Part of a small language model's weights.
Size: 9 layers, width 320, 10 heads of 32, MLP 1152 squared ReLU, 14.8M parameters.
Architecture: biases on query, key and value, local attention windows.
Training: 287M tokens, 7573 steps.
Each number is 200 + 40 x the weight over the matrix's rms, rounded and kept within 0 to 999. Layers, rows and columns count from 0.

# o: layer 2 attention output (transposed), 320x320, rms 0.0627, rows 105-126, columns 0-159
# v: layer 2 attention value, 320x320, rms 0.0689, rows 106-126, columns 0-159
o105,172,224,209,210,205,199,190,185,218,204,265,223,203,143,89,204,170,164,224,251,165,164,174,235,192,221,201,225,230,206,139,170,153,237,202,261,149,214,166,174,185,194,271,214,232,230,172,197,152,206,147,205,206,232,216,111,39,231,165,130,260,165,139,200,123,201,193,234,190,152,207,193,219,222,184,187,160,173,200,189,180,194,213,212,203,231,207,234,192,223,211,182,178,156,257,140,222,165,205,194,238,205,254,223,235,154,206,199,205,231,223,226,168,206,157,222,166,226,225,190,189,203,155,196,219,230,260,243,166,126,169,178,163,173,200,289,233,195,192,196,216,167,211,157,192,237,145,227,254,223,218,215,130,234,255,186,161,202,146,245
v106,182,201,168,169,227,191,222,202,231,228,239,152,263,253,183,177,241,223,176,166,237,214,252,172,188,170,196,197,192,203,186,269,197,174,235,200,150,243,217,179,168,225,168,223,208,211,186,181,192,168,273,177,209,207,244,177,290,125,108,197,166,194,104,251,214,232,260,227,159,150,128,243,146,162,230,161,148,295,246,258,218,172,245,234,210,146,222,206,149,175,114,150,130,134,247,150,217,220,169,192,193,251,188,232,201,190,244,205,157,131,166,231,244,159,216,197,205,201,247,205,174,199,231,243,184,232,280,266,179,232,143,271,240,201,174,154,154,191,229,181,182,201,253,230,218,209,208,224,196,192,171,201,188,193,188,180,190,249,177,176
o106,204,225,174,242,261,173,165,226,177,209,146,208,212,181,223,220,173,250,103,200,183,215,198,179,147,171,197,188,174,204,201,237,270,111,209,183,166,190,173,159,221,205,201,190,224,256,131,185,248,193,212,150,240,180,210,227,298,203,185,202,153,209,236,243,197,164,184,184,174,158,192,231,175,153,125,144,225,244,243,211,136,161,225,132,202,175,151,219,212,288,201,161,131,176,200,185,175,209,179,201,249,297,208,168,157,223,222,176,241,194,177,181,198,231,160,213,197,177,193,184,236,178,163,200,217,209,261,268,160,229,194,238,166,219,229,178,166,173,225,208,259,230,227,241,162,212,223,168,179,254,190,175,276,230,206,206,245,249,171,228
v107,159,158,252,200,223,255,204,173,216,185,204,184,239,116,228,243,171,172,155,218,268,244,203,199,247,238,231,148,142,130,182,240,158,215,191,216,200,176,167,236,176,218,251,271,204,165,167,166,173,209,241,241,204,238,171,195,191,213,244,228,96,229,163,214,233,233,198,258,185,227,214,164,244,206,239,269,161,237,170,186,181,201,144,210,149,238,160,274,199,211,231,211,224,170,193,149,175,278,285,146,239,148,208,210,229,262,189,181,257,211,200,149,228,210,226,228,149,269,252,134,230,159,200,215,243,229,138,233,281,247,237,247,196,162,197,269,231,213,236,136,160,193,175,251,233,214,205,187,244,262,188,212,173,146,133,158,195,170,174,136
o107,218,232,216,208,225,195,168,188,212,239,263,168,142,141,237,201,205,290,132,245,204,189,217,264,160,164,272,191,172,173,240,192,164,155,167,157,183,193,140,174,181,250,233,216,182,252,130,202,226,255,160,142,275,220,164,169,148,263,173,223,160,218,156,249,215,130,156,203,139,166,127,212,209,181,170,183,187,151,194,220,167,224,218,187,210,207,204,188,139,178,232,285,198,248,228,195,168,154,189,188,227,133,178,201,256,199,205,229,229,148,177,207,173,226,204,250,154,171,230,163,183,221,223,228,176,196,121,253,259,197,174,247,178,239,191,241,217,247,126,213,139,205,237,213,218,213,233,146,152,190,180,218,203,174,148,177,165,176,216,179
v108,199,190,233,210,259,181,217,204,172,201,187,216,193,180,170,207,244,187,169,182,180,199,274,187,191,263,223,182,200,214,142,233,163,180,207,165,231,192,249,137,189,203,243,222,180,237,219,123,261,245,168,191,187,215,194,193,292,208,161,238,168,237,156,243,193,211,142,178,219,142,168,244,185,184,177,235,185,195,187,157,169,202,168,269,195,205,242,176,169,194,236,154,164,217,264,203,231,219,207,253,148,253,215,214,170,144,155,207,200,197,223,190,182,148,174,232,171,177,248,247,177,138,196,212,202,238,168,183,96,292,176,192,212,202,78,258,188,166,192,236,152,167,248,187,238,137,255,193,203,169,219,233,318,201,293,215,217,169,185,168
o108,177,197,239,188,201,172,198,231,150,178,226,144,273,216,193,186,232,177,175,189,176,191,183,182,155,201,197,135,224,258,128,185,228,188,201,227,243,168,254,198,195,234,240,175,187,260,174,213,190,156,182,192,210,206,193,233,267,157,157,218,205,185,185,265,201,226,167,185,214,190,245,247,137,184,229,181,246,233,168,222,99,191,214,248,152,190,175,215,151,225,208,211,128,220,275,209,207,255,163,124,91,230,187,265,167,166,142,195,178,181,221,168,185,194,211,217,160,154,236,252,234,202,188,232,141,208,153,202,240,259,145,225,241,237,140,250,198,131,220,237,176,172,223,250,215,201,170,233,234,229,178,183,208,222,205,176,112,231,201,184
v109,215,193,218,188,161,254,155,263,209,181,176,171,213,234,236,170,182,268,199,186,256,199,168,230,168,180,254,231,255,150,150,241,203,158,227,240,256,137,210,161,181,206,141,125,171,202,125,194,152,240,246,173,195,297,237,179,213,201,197,234,240,207,237,178,165,247,255,160,242,132,120,199,206,222,175,150,190,199,255,199,261,157,135,179,215,235,252,170,200,235,271,231,193,256,276,249,145,210,144,229,198,198,203,203,163,219,187,259,250,199,166,168,174,191,154,206,146,127,197,149,169,153,188,216,150,258,206,200,208,181,187,229,129,156,183,227,277,145,197,260,141,179,152,179,218,164,218,224,220,231,123,216,205,249,182,215,226,182,206,159
o109,251,170,163,229,202,242,211,213,205,192,238,212,212,202,162,157,218,200,218,215,236,221,176,179,214,158,226,187,247,131,117,277,253,159,180,171,224,149,174,154,221,246,134,135,181,186,142,178,189,222,267,278,218,229,235,223,158,146,115,178,215,194,234,160,234,221,172,163,260,212,212,233,203,198,178,176,190,235,200,187,161,165,226,158,209,174,229,176,191,235,222,206,123,265,178,154,147,150,194,212,213,157,186,205,156,222,215,220,204,224,193,182,164,195,202,232,141,212,231,173,204,145,244,206,184,282,275,170,211,237,193,169,184,211,182,225,263,176,212,214,221,149,165,162,199,115,147,207,183,208,208,276,156,242,206,207,180,215,175,139
v110,231,157,174,218,195,224,242,201,218,178,205,227,183,193,221,234,228,174,249,211,135,228,178,224,258,201,201,254,120,270,242,241,157,292,211,139,212,185,212,185,249,160,223,206,220,165,144,283,135,247,121,277,244,154,146,136,179,262,192,175,245,270,183,158,153,183,122,215,211,208,227,233,188,265,238,142,184,193,225,225,177,216,202,250,184,211,169,151,182,184,256,210,229,237,196,150,138,185,170,141,180,231,292,271,183,101,219,243,218,185,228,242,231,233,127,233,163,232,178,124,249,236,196,231,205,247,215,185,283,156,187,242,176,162,220,217,186,160,178,205,197,210,221,189,174,183,223,254,216,165,302,221,272,197,269,221,186,142,303,177
o110,162,167,237,165,221,181,235,170,204,226,206,177,212,137,125,238,149,241,228,196,139,245,190,190,280,216,183,257,149,228,198,151,164,241,215,252,287,148,248,187,202,207,285,239,238,192,213,276,245,221,123,182,227,212,182,182,157,220,168,241,220,298,228,195,181,167,194,267,202,194,230,178,263,207,273,211,202,227,169,184,273,154,176,226,213,210,167,117,213,147,226,135,218,188,178,227,231,162,188,187,181,177,258,286,143,162,241,245,208,211,195,206,249,215,150,202,218,236,204,116,229,204,180,235,175,199,207,163,165,208,213,187,178,187,220,161,184,200,166,169,178,197,186,232,170,214,223,266,196,229,278,173,160,224,269,182,193,169,230,165
v111,183,178,216,176,239,225,166,167,174,166,233,176,153,152,212,261,218,138,190,243,141,182,252,233,243,226,259,267,116,228,137,131,251,176,207,171,185,248,158,208,152,194,204,289,242,210,190,137,184,165,176,196,193,256,195,229,159,187,247,196,181,169,232,220,174,172,203,273,191,160,177,242,195,168,202,157,200,124,189,158,208,145,265,181,205,261,124,232,202,201,178,118,272,152,171,232,153,158,261,263,159,206,208,194,229,252,214,190,117,209,196,231,246,208,209,248,185,142,230,142,226,247,196,227,166,133,222,251,105,176,209,197,219,190,179,197,214,210,155,163,173,166,192,216,136,171,185,215,281,237,156,175,184,203,173,157,214,111,183,222
o111,213,196,189,177,236,179,204,217,215,219,172,187,122,197,143,234,238,176,237,215,161,182,286,151,210,139,203,139,235,192,121,207,210,155,155,134,227,228,185,177,205,181,221,244,251,258,187,211,187,210,236,121,221,157,137,240,226,241,253,169,223,208,131,219,188,212,237,168,220,206,130,230,228,267,180,148,110,205,188,193,212,147,289,233,214,257,56,199,209,274,167,207,186,176,234,204,205,178,182,231,166,229,202,256,266,189,169,220,117,166,261,262,211,223,194,205,197,158,201,200,228,266,204,242,122,238,152,218,153,235,164,238,178,196,159,144,242,272,215,229,134,170,190,212,147,159,205,240,204,168,155,161,259,197,190,216,201,192,202,182
v112,225,161,245,181,178,225,216,205,223,183,205,187,174,265,151,245,207,195,196,196,232,261,194,198,170,217,160,147,157,255,221,182,211,158,217,180,250,126,208,215,196,87,153,156,67,167,225,250,276,193,272,220,195,235,247,140,120,158,198,206,194,209,224,187,206,179,127,199,170,218,205,206,171,221,175,207,166,234,188,188,261,176,150,163,237,240,211,239,214,224,214,242,213,268,238,211,166,208,273,211,168,258,162,216,263,211,260,269,224,210,158,176,189,207,159,136,203,187,241,199,254,209,132,200,223,179,265,205,250,196,212,145,189,236,249,222,244,217,218,193,222,189,110,136,170,151,189,242,212,199,193,242,215,191,219,183,209,286,231,200
o112,224,201,176,210,194,187,207,216,193,146,173,215,163,266,194,205,197,128,204,253,197,172,177,233,132,234,221,266,124,212,175,195,201,196,219,179,211,180,204,200,245,214,127,159,145,119,247,192,215,155,232,233,167,225,202,157,145,153,278,199,179,223,217,215,217,202,224,212,187,247,272,204,186,232,149,211,184,189,200,230,211,217,128,227,213,266,195,196,264,186,217,228,286,212,224,219,201,191,274,183,173,249,233,181,262,219,237,232,185,224,144,248,190,177,138,267,129,183,153,138,235,210,224,202,153,174,274,175,182,173,235,224,217,225,213,254,234,220,132,170,193,206,174,209,159,202,224,217,194,308,248,218,199,164,210,181,255,172,213,247
v113,238,244,181,214,202,206,214,222,184,187,239,183,194,194,159,190,235,137,248,202,195,193,196,222,234,206,142,212,234,173,223,209,186,221,247,189,209,203,158,245,181,149,185,205,166,204,254,215,234,230,242,270,173,175,198,167,204,247,205,258,196,235,188,207,163,215,176,178,138,215,226,246,170,233,190,182,229,214,185,148,182,181,122,209,193,194,238,193,132,144,203,229,188,246,259,232,165,165,218,197,185,202,160,245,184,235,207,193,160,198,240,189,189,164,230,250,263,204,130,174,233,229,232,246,155,215,163,253,218,186,171,218,184,213,195,185,200,138,213,256,179,201,180,202,241,146,167,192,180,159,154,200,139,214,214,140,205,184,189,236
o113,191,212,167,184,240,220,245,207,168,238,164,182,182,218,224,180,180,191,210,213,216,238,228,176,176,233,205,203,192,207,180,196,155,212,218,206,163,145,147,184,203,173,171,196,193,223,201,219,239,280,182,223,171,215,177,189,251,247,201,246,159,216,242,178,192,219,193,172,169,186,225,246,171,301,209,184,201,179,140,216,186,178,179,210,179,210,161,211,172,219,201,154,140,165,199,199,212,191,231,161,255,190,196,271,219,273,234,202,128,271,228,152,164,189,245,189,255,185,175,188,153,180,235,177,208,150,194,257,176,193,177,180,221,151,188,213,305,241,177,247,169,161,247,225,189,168,213,257,204,243,173,194,168,160,211,153,177,151,184,233
v114,192,209,241,180,200,204,184,207,201,187,215,205,166,199,289,205,232,202,235,204,226,204,178,210,174,147,239,186,235,243,326,102,154,239,144,220,268,243,230,274,198,228,200,215,182,183,258,174,211,180,181,195,238,202,184,182,239,232,161,131,219,169,197,230,233,141,188,144,271,177,217,174,210,197,244,249,170,228,241,178,193,190,229,186,199,210,186,257,212,155,155,203,223,191,197,181,183,147,180,205,217,225,199,265,193,157,213,253,196,231,212,173,194,222,166,185,197,211,196,121,214,251,192,207,212,245,190,174,275,245,222,189,123,217,199,171,190,135,232,156,203,181,238,220,127,218,136,203,183,210,200,199,159,238,235,236,172,165,309,175
o114,214,191,203,233,235,254,193,191,222,168,199,237,172,158,295,216,230,195,203,161,158,195,215,269,140,183,258,238,226,174,207,173,109,169,188,185,218,221,223,209,196,257,239,258,123,176,250,164,197,188,118,144,237,209,159,170,244,207,256,139,219,206,230,246,183,202,209,213,225,254,295,163,202,217,211,225,222,231,246,211,231,171,199,192,146,162,170,225,160,167,207,149,208,219,189,139,179,195,211,175,205,264,171,220,200,208,213,230,235,205,240,233,205,182,148,181,189,253,189,170,157,186,230,202,229,233,172,174,224,250,202,189,161,139,194,178,221,168,234,182,180,164,242,197,189,235,172,193,223,183,172,215,198,233,214,198,181,181,235,175
v115,235,182,186,210,239,180,181,162,205,231,239,211,172,261,141,233,217,208,192,213,189,154,244,253,213,239,170,207,259,166,257,224,215,216,253,199,242,240,214,221,275,207,233,212,216,155,182,196,142,170,202,158,219,208,266,232,218,146,186,244,163,187,173,178,240,244,226,183,200,193,199,186,216,169,235,218,251,140,196,212,140,213,151,225,159,189,202,236,209,281,245,224,129,210,196,223,115,166,241,160,217,229,163,180,182,186,181,121,148,212,175,206,187,170,164,208,300,153,155,230,249,222,170,243,166,184,214,210,188,174,268,215,225,218,251,188,250,267,159,231,215,158,172,205,172,176,245,261,252,247,225,247,254,290,214,207,219,100,150,181
o115,226,229,188,220,199,225,176,201,204,219,241,139,271,212,176,239,157,232,221,198,241,217,229,218,220,158,187,165,200,215,218,154,225,172,233,221,168,200,317,269,247,260,264,259,165,170,181,311,161,219,178,114,219,315,252,277,112,148,168,178,211,183,228,247,236,219,182,201,264,217,190,133,221,143,221,189,233,164,212,244,158,184,191,267,189,189,205,268,240,245,207,239,197,175,184,222,166,140,275,234,201,239,169,212,213,232,187,164,180,183,190,206,189,157,202,165,208,123,157,257,253,249,166,244,170,199,191,242,262,206,198,276,192,213,163,172,241,235,170,202,210,193,147,171,158,103,211,227,246,231,253,250,220,228,234,153,233,206,180,216
v116,178,184,176,214,177,204,187,148,187,197,191,152,151,138,179,159,207,248,200,173,234,221,211,248,180,273,169,274,177,267,198,163,190,179,208,222,237,219,290,263,211,221,161,164,196,276,189,224,255,225,126,174,203,246,219,239,183,151,176,210,169,186,212,241,237,248,237,184,182,245,124,118,235,202,177,198,232,188,215,199,167,209,174,217,158,198,164,145,133,162,212,168,200,201,138,156,212,230,191,200,224,154,185,192,202,222,276,307,191,162,217,176,187,268,220,195,236,207,162,137,150,248,187,239,226,235,110,191,180,160,191,234,299,162,219,202,188,238,246,244,206,194,121,134,250,204,178,232,190,160,134,188,225,223,176,189,218,212,166,230
o116,183,187,198,204,166,193,201,191,211,229,186,171,181,120,153,248,213,219,245,212,226,211,140,225,227,234,195,175,211,262,196,191,205,222,136,232,203,251,238,258,245,287,218,223,223,182,171,214,206,142,234,241,185,189,234,133,213,160,173,211,220,145,170,203,199,161,236,222,188,193,193,105,210,262,190,203,172,218,229,258,205,183,126,193,165,213,209,217,200,186,193,227,176,249,176,144,191,278,146,212,229,250,230,165,198,228,237,195,106,218,238,153,183,253,205,139,228,194,226,165,153,209,181,249,226,195,160,163,147,245,129,165,270,213,161,196,278,211,160,198,229,190,142,189,293,236,203,152,216,199,135,186,254,198,159,196,178,200,156,217
v117,180,173,194,195,238,213,220,213,181,199,210,198,237,238,192,195,151,156,210,135,176,218,195,227,253,184,187,163,218,208,213,254,237,153,257,229,105,271,217,183,196,270,188,239,235,201,197,216,183,212,212,268,169,207,174,236,163,110,203,218,174,180,185,184,179,167,157,232,215,224,191,234,137,233,124,223,161,217,256,179,164,252,227,126,219,287,217,182,242,199,220,105,245,192,212,182,217,197,203,221,272,181,189,125,206,247,257,214,164,161,189,180,138,251,190,230,194,166,271,191,228,130,190,226,165,175,202,188,248,167,249,186,235,211,194,209,154,202,186,188,196,223,233,250,161,238,247,196,204,190,197,241,222,192,152,159,202,223,207,180
o117,194,208,223,191,164,208,184,214,165,207,169,215,263,145,197,214,139,266,231,167,183,232,152,203,220,188,197,169,151,261,236,198,219,196,199,271,182,231,206,178,212,184,247,161,233,264,167,188,233,175,182,174,199,220,171,235,253,192,207,174,187,265,171,170,199,171,228,242,185,199,227,247,162,236,134,191,181,162,273,179,192,259,243,212,187,259,227,299,187,276,241,181,248,229,240,182,186,161,220,145,211,178,211,194,255,213,216,248,188,216,201,255,146,227,183,232,291,174,262,186,157,178,166,214,216,199,171,199,241,281,174,216,236,178,239,237,163,231,190,290,134,250,250,238,109,213,210,218,259,170,205,285,233,283,176,164,166,251,178,189
v118,193,203,181,169,152,179,181,180,249,181,226,251,238,139,182,133,224,191,216,175,237,233,165,197,211,230,257,165,232,116,249,178,202,203,192,192,236,219,167,175,183,198,173,269,228,201,93,188,240,251,193,222,225,310,145,137,210,171,90,225,230,190,245,142,196,261,222,136,214,199,260,194,210,177,171,234,206,219,180,257,197,195,219,166,227,225,175,293,263,225,211,238,110,195,154,161,196,233,224,226,141,234,195,210,201,163,161,207,212,167,196,244,178,228,253,227,155,245,278,211,141,157,200,221,192,213,247,245,278,127,174,169,252,195,238,206,201,168,204,178,182,236,276,251,209,239,229,192,262,187,175,146,176,172,229,174,203,196,186,235
o118,253,237,146,215,166,206,218,216,238,195,175,216,186,138,188,131,200,230,240,221,184,173,159,117,160,220,202,225,220,211,220,185,184,218,129,146,184,233,145,227,227,215,177,284,206,196,154,142,88,164,208,253,197,232,200,119,196,285,228,185,181,210,237,196,229,194,145,154,211,227,228,166,164,256,179,231,214,210,171,269,185,136,182,167,228,210,210,217,232,173,149,151,140,184,173,179,138,134,159,196,200,214,239,212,224,155,214,207,198,185,166,233,217,212,243,231,195,165,211,239,180,141,214,118,259,195,185,148,236,251,206,190,244,240,204,196,178,245,205,136,229,180,258,198,267,227,200,231,187,209,231,202,190,191,181,178,173,220,165,236
v119,176,169,203,128,177,207,189,206,238,150,262,192,272,253,202,165,148,162,204,207,212,147,201,178,218,210,190,207,302,155,215,158,185,195,126,241,163,190,210,233,211,234,188,156,175,246,186,205,261,218,188,227,212,263,212,224,266,150,195,244,198,273,205,208,208,181,200,245,171,222,226,147,238,251,240,222,193,180,270,175,170,226,198,213,155,212,220,251,162,172,212,149,223,231,181,204,184,225,176,217,191,155,229,219,227,177,175,234,191,192,199,83,189,145,183,212,175,230,218,183,162,250,156,162,218,214,133,140,266,169,208,211,263,209,198,139,162,181,124,183,205,182,231,244,251,251,189,186,220,120,252,197,211,166,187,137,258,236,206,289
o119,207,221,137,232,204,199,188,214,193,199,204,163,209,170,185,195,190,266,184,178,208,178,229,132,227,219,209,186,211,187,261,195,218,226,171,147,139,204,230,267,193,168,265,122,219,151,209,155,206,198,168,205,218,269,211,188,251,166,171,226,201,207,264,207,243,188,195,209,116,184,195,184,213,174,214,190,223,200,170,157,108,191,157,173,165,159,173,168,206,263,213,142,144,208,209,217,241,201,225,214,184,171,232,178,238,255,163,219,232,199,116,206,184,234,222,213,212,221,236,221,166,211,201,170,193,168,145,207,264,201,151,239,234,273,218,175,248,207,127,216,216,171,163,254,208,232,179,234,226,148,219,155,206,174,189,230,154,264,178,239
v120,178,198,173,243,220,184,210,204,181,173,240,193,198,247,206,154,143,214,223,134,208,167,220,200,163,144,226,230,162,181,175,151,173,193,287,199,220,210,266,175,158,127,299,263,256,170,168,165,216,252,146,255,191,144,150,191,262,222,163,173,183,189,262,213,175,216,220,183,177,228,193,146,132,190,177,243,218,149,260,236,208,158,190,172,215,185,295,272,207,208,176,232,149,169,204,200,198,187,246,122,218,215,215,198,159,184,147,186,270,160,230,182,114,214,209,240,220,201,168,263,186,198,204,191,254,201,219,159,260,152,153,252,235,134,199,164,161,255,225,162,188,242,149,216,174,198,212,219,219,211,209,172,214,189,263,223,167,237,270,172
o120,212,179,191,178,241,185,219,195,233,170,228,227,166,207,172,162,173,213,185,149,135,204,244,126,228,179,207,171,178,173,179,187,167,246,278,173,215,207,219,209,171,190,201,207,248,131,183,210,256,156,237,231,198,170,147,199,230,162,238,136,222,209,259,234,148,239,215,230,227,189,272,193,145,223,186,262,206,114,198,280,215,148,228,156,248,251,239,286,191,132,197,192,181,146,212,200,181,199,144,211,236,204,202,224,207,216,162,208,187,191,159,227,206,225,235,224,189,198,184,254,229,225,185,289,204,228,246,174,221,178,255,246,286,147,173,131,169,282,224,226,247,227,162,235,206,138,160,162,195,262,158,178,77,128,249,184,166,287,208,183
v121,181,205,201,150,176,159,223,173,145,251,179,197,190,203,232,213,169,217,174,180,207,142,196,198,204,205,123,171,267,215,202,224,197,132,158,233,236,284,216,200,236,239,175,204,203,200,169,205,252,232,238,182,205,176,232,179,223,161,184,212,275,236,136,264,194,234,192,219,163,152,171,231,190,236,230,203,244,192,216,153,242,237,225,184,201,146,167,126,208,165,199,181,231,204,201,133,200,221,263,226,229,162,192,177,221,237,166,126,233,171,130,192,181,137,232,230,208,212,166,228,182,225,198,233,172,223,152,146,136,131,168,145,217,195,213,214,207,185,202,187,225,223,197,231,226,143,194,206,180,202,106,197,262,218,211,214,238,258,148,187
o121,201,184,159,234,208,182,188,204,202,210,160,211,220,244,277,194,196,226,223,188,178,191,193,252,183,239,133,210,206,217,225,194,237,189,178,183,155,244,185,245,211,238,198,198,142,203,151,195,189,179,154,205,193,173,207,177,213,206,183,196,266,179,136,181,199,224,194,245,191,130,186,231,164,222,170,215,260,201,178,159,229,198,162,176,183,156,186,295,229,217,256,184,231,190,205,180,208,237,194,185,263,246,229,212,193,221,148,170,183,211,138,131,119,183,179,132,215,104,177,174,188,177,180,256,159,221,137,193,219,184,192,189,252,212,190,253,238,181,169,194,201,216,202,245,198,185,195,186,215,177,217,81,266,188,167,194,176,291,220,154
v122,188,238,236,242,179,229,203,200,216,189,174,256,233,217,148,199,209,166,183,117,208,191,176,226,232,170,205,170,247,205,166,262,233,217,204,168,220,159,203,230,132,167,165,275,170,238,162,204,247,102,207,152,239,255,220,185,199,191,182,179,221,180,159,158,220,191,218,211,227,231,256,199,245,132,159,169,232,185,222,171,223,159,197,234,211,277,267,162,142,210,195,234,157,180,129,233,132,285,189,180,224,187,188,183,206,165,189,169,237,226,245,295,178,262,200,183,220,204,281,141,214,234,179,188,320,166,219,168,213,206,200,176,124,234,247,227,218,178,223,244,179,198,192,206,212,226,181,227,193,129,282,173,197,141,235,163,228,187,175,231
o122,186,207,194,157,216,225,188,147,149,141,176,199,244,133,262,202,187,163,186,169,196,213,210,202,256,202,221,222,209,244,184,199,206,182,174,214,161,142,164,216,205,183,229,212,159,256,218,194,205,132,189,211,211,249,202,155,157,167,191,189,155,182,126,223,198,220,184,187,296,193,226,183,199,142,174,199,188,172,190,224,137,220,182,278,174,269,266,181,161,210,172,218,187,195,163,245,183,214,216,160,242,132,196,198,240,143,227,246,198,238,165,208,216,199,195,162,228,105,286,232,195,245,230,190,214,186,234,209,253,229,186,175,217,244,238,195,183,143,207,212,214,243,166,233,197,224,192,225,200,166,197,160,171,202,127,180,184,146,274,187
v123,146,165,198,171,188,187,197,168,225,197,219,246,293,244,282,217,201,190,229,210,223,212,204,239,237,148,208,187,149,150,201,155,135,240,131,190,154,222,166,185,241,205,175,208,257,176,199,235,205,154,214,221,257,236,200,204,287,180,214,213,168,208,269,161,170,186,139,238,231,246,194,143,215,144,161,165,198,269,136,178,209,167,185,181,184,187,237,280,165,231,225,151,186,238,167,158,174,138,224,237,188,237,211,114,213,132,263,203,271,174,244,207,198,132,211,210,215,202,233,264,130,204,173,209,179,212,185,217,263,207,170,182,184,220,168,165,216,226,253,259,186,204,177,231,153,139,200,178,217,260,239,143,224,168,199,198,210,214,144,97
o123,177,192,206,162,208,210,205,228,250,181,206,175,224,165,172,245,200,216,236,186,243,214,252,154,171,236,207,146,187,209,174,150,131,185,185,176,182,246,188,139,215,153,172,200,200,179,172,214,164,173,223,212,202,284,239,173,232,264,257,202,246,214,216,222,191,156,189,254,203,294,176,193,129,163,253,192,210,260,181,189,236,218,257,199,141,176,194,268,207,260,237,208,239,180,209,131,221,233,253,224,184,195,198,185,150,121,225,156,234,188,243,187,204,149,210,234,244,196,180,274,190,152,158,196,191,262,283,247,234,173,181,185,179,236,187,126,227,237,186,211,123,220,186,241,178,127,246,204,285,217,281,170,162,135,205,163,167,241,107,126
v124,218,206,201,191,266,173,228,157,146,240,190,213,259,240,217,211,204,170,240,222,191,248,264,142,150,189,164,230,257,149,257,144,248,182,249,180,213,163,162,224,216,174,242,168,176,178,241,169,262,207,230,243,134,184,191,204,260,190,196,159,172,322,230,167,141,201,233,221,189,240,178,225,196,260,186,168,153,227,204,173,196,214,231,263,174,198,200,179,220,173,178,158,209,185,137,189,185,135,209,194,164,176,192,171,236,167,186,250,186,190,156,187,223,199,189,207,175,159,202,171,217,195,227,201,211,202,224,213,244,226,155,226,147,281,166,149,215,212,252,236,240,144,247,182,191,116,212,233,227,215,244,159,241,222,178,246,227,183,273,111
o124,202,160,192,159,203,177,217,187,200,244,230,203,291,263,221,191,195,212,223,217,227,141,194,197,163,165,199,162,245,194,218,169,288,234,182,248,250,228,209,233,156,166,223,219,149,201,246,159,260,164,207,252,183,186,196,258,240,206,245,207,195,239,257,161,232,238,177,199,193,167,211,216,180,233,168,180,199,263,241,315,232,246,182,179,217,199,224,215,179,211,235,181,218,208,196,191,168,107,195,176,181,220,191,198,162,179,190,239,177,159,167,143,255,235,167,164,131,207,158,191,218,194,224,104,240,183,244,218,199,127,119,226,264,238,215,210,275,216,203,202,167,130,198,100,187,193,160,249,181,211,219,127,187,249,201,184,202,175,259,172
v125,169,217,188,152,178,153,219,185,218,217,212,192,180,218,190,185,165,224,176,189,141,233,144,222,250,170,184,221,236,248,235,174,205,192,192,186,288,209,175,209,221,90,110,210,186,190,178,243,147,124,237,186,219,221,161,148,242,124,166,153,153,245,136,183,161,115,177,186,208,215,176,208,212,223,231,164,216,226,179,187,216,183,132,214,285,154,212,186,219,227,136,297,239,158,163,222,127,230,215,188,239,202,192,206,218,205,135,219,161,201,210,162,230,231,168,137,180,160,213,171,159,207,204,271,161,225,190,135,149,189,160,245,184,162,177,238,238,221,233,163,135,165,206,228,244,223,190,132,192,199,221,203,192,246,129,179,231,159,123,190
o125,218,188,157,243,156,145,254,227,202,229,173,221,233,201,190,199,199,194,184,259,170,253,247,178,178,210,190,163,229,246,238,197,180,147,174,180,166,209,193,138,215,145,251,241,174,232,254,265,201,190,225,207,197,205,210,194,277,213,227,137,175,173,251,170,169,151,185,240,143,227,222,200,239,216,212,240,190,185,218,170,202,211,188,190,235,194,240,207,244,205,197,269,201,186,223,177,191,204,266,140,251,204,169,186,247,242,190,175,155,181,209,201,191,162,152,164,194,136,147,259,179,168,204,267,183,238,252,135,172,217,202,224,226,199,143,215,244,172,238,125,107,146,181,189,169,179,132,191,183,129,231,215,244,210,152,153,213,254,181,199
v126,180,205,154,173,218,244,214,193,197,191,219,225,206,145,168,222,214,218,162,250,169,170,195,174,162,188,166,226,218,265,189,218,179,215,182,190,197,232,132,206,236,248,205,311,169,206,198,204,176,234,165,225,162,137,232,186,268,207,206,119,132,167,170,167,196,133,251,153,210,295,239,169,190,171,173,177,102,188,216,160,136,226,245,172,294,215,245,178,163,178,221,226,259,201,204,171,241,225,171,211,168,183,177,208,211,202,195,148,195,231,230,262,110,237,210,176,179,287,213,184,196,130,181,202,196,212,222,150,230,243,197,160,99,156,216,200,221,241,227,212,168,235,219,233,222,219,236,190,212,130,154,171,238,161,189,197,163,190,181,191
o126,249,196,160,202,185,182,224,234,196,248,207,203,172,137,201,280,213,231,157,173,141,205,157,204,241,155,182,213,200,179,247,212,204,240,271,210,240,191,173,162,162,167,213,312,207,244,230,210,184,220,185,239,162,125,210,184,291,172,161,202,185,144,165,182,219,172,145,184,205,252,206,162,209,161,204,244,199,205,180,181,182,229,222,250,249,263,248,171,191,192,233,268,268,225,231,197,211,168,117,191,162,186,186,171,217,191,125,126,190,218,247,163,150,187,187,199,192,228,198,208,194,204,176,167,218,253,209,204,198,193,119,151,205,123,209,152,217,210,191,216,203,196,160,188,224,219,195,154,217,187,216,201,127,213,193,210,168,216,230,225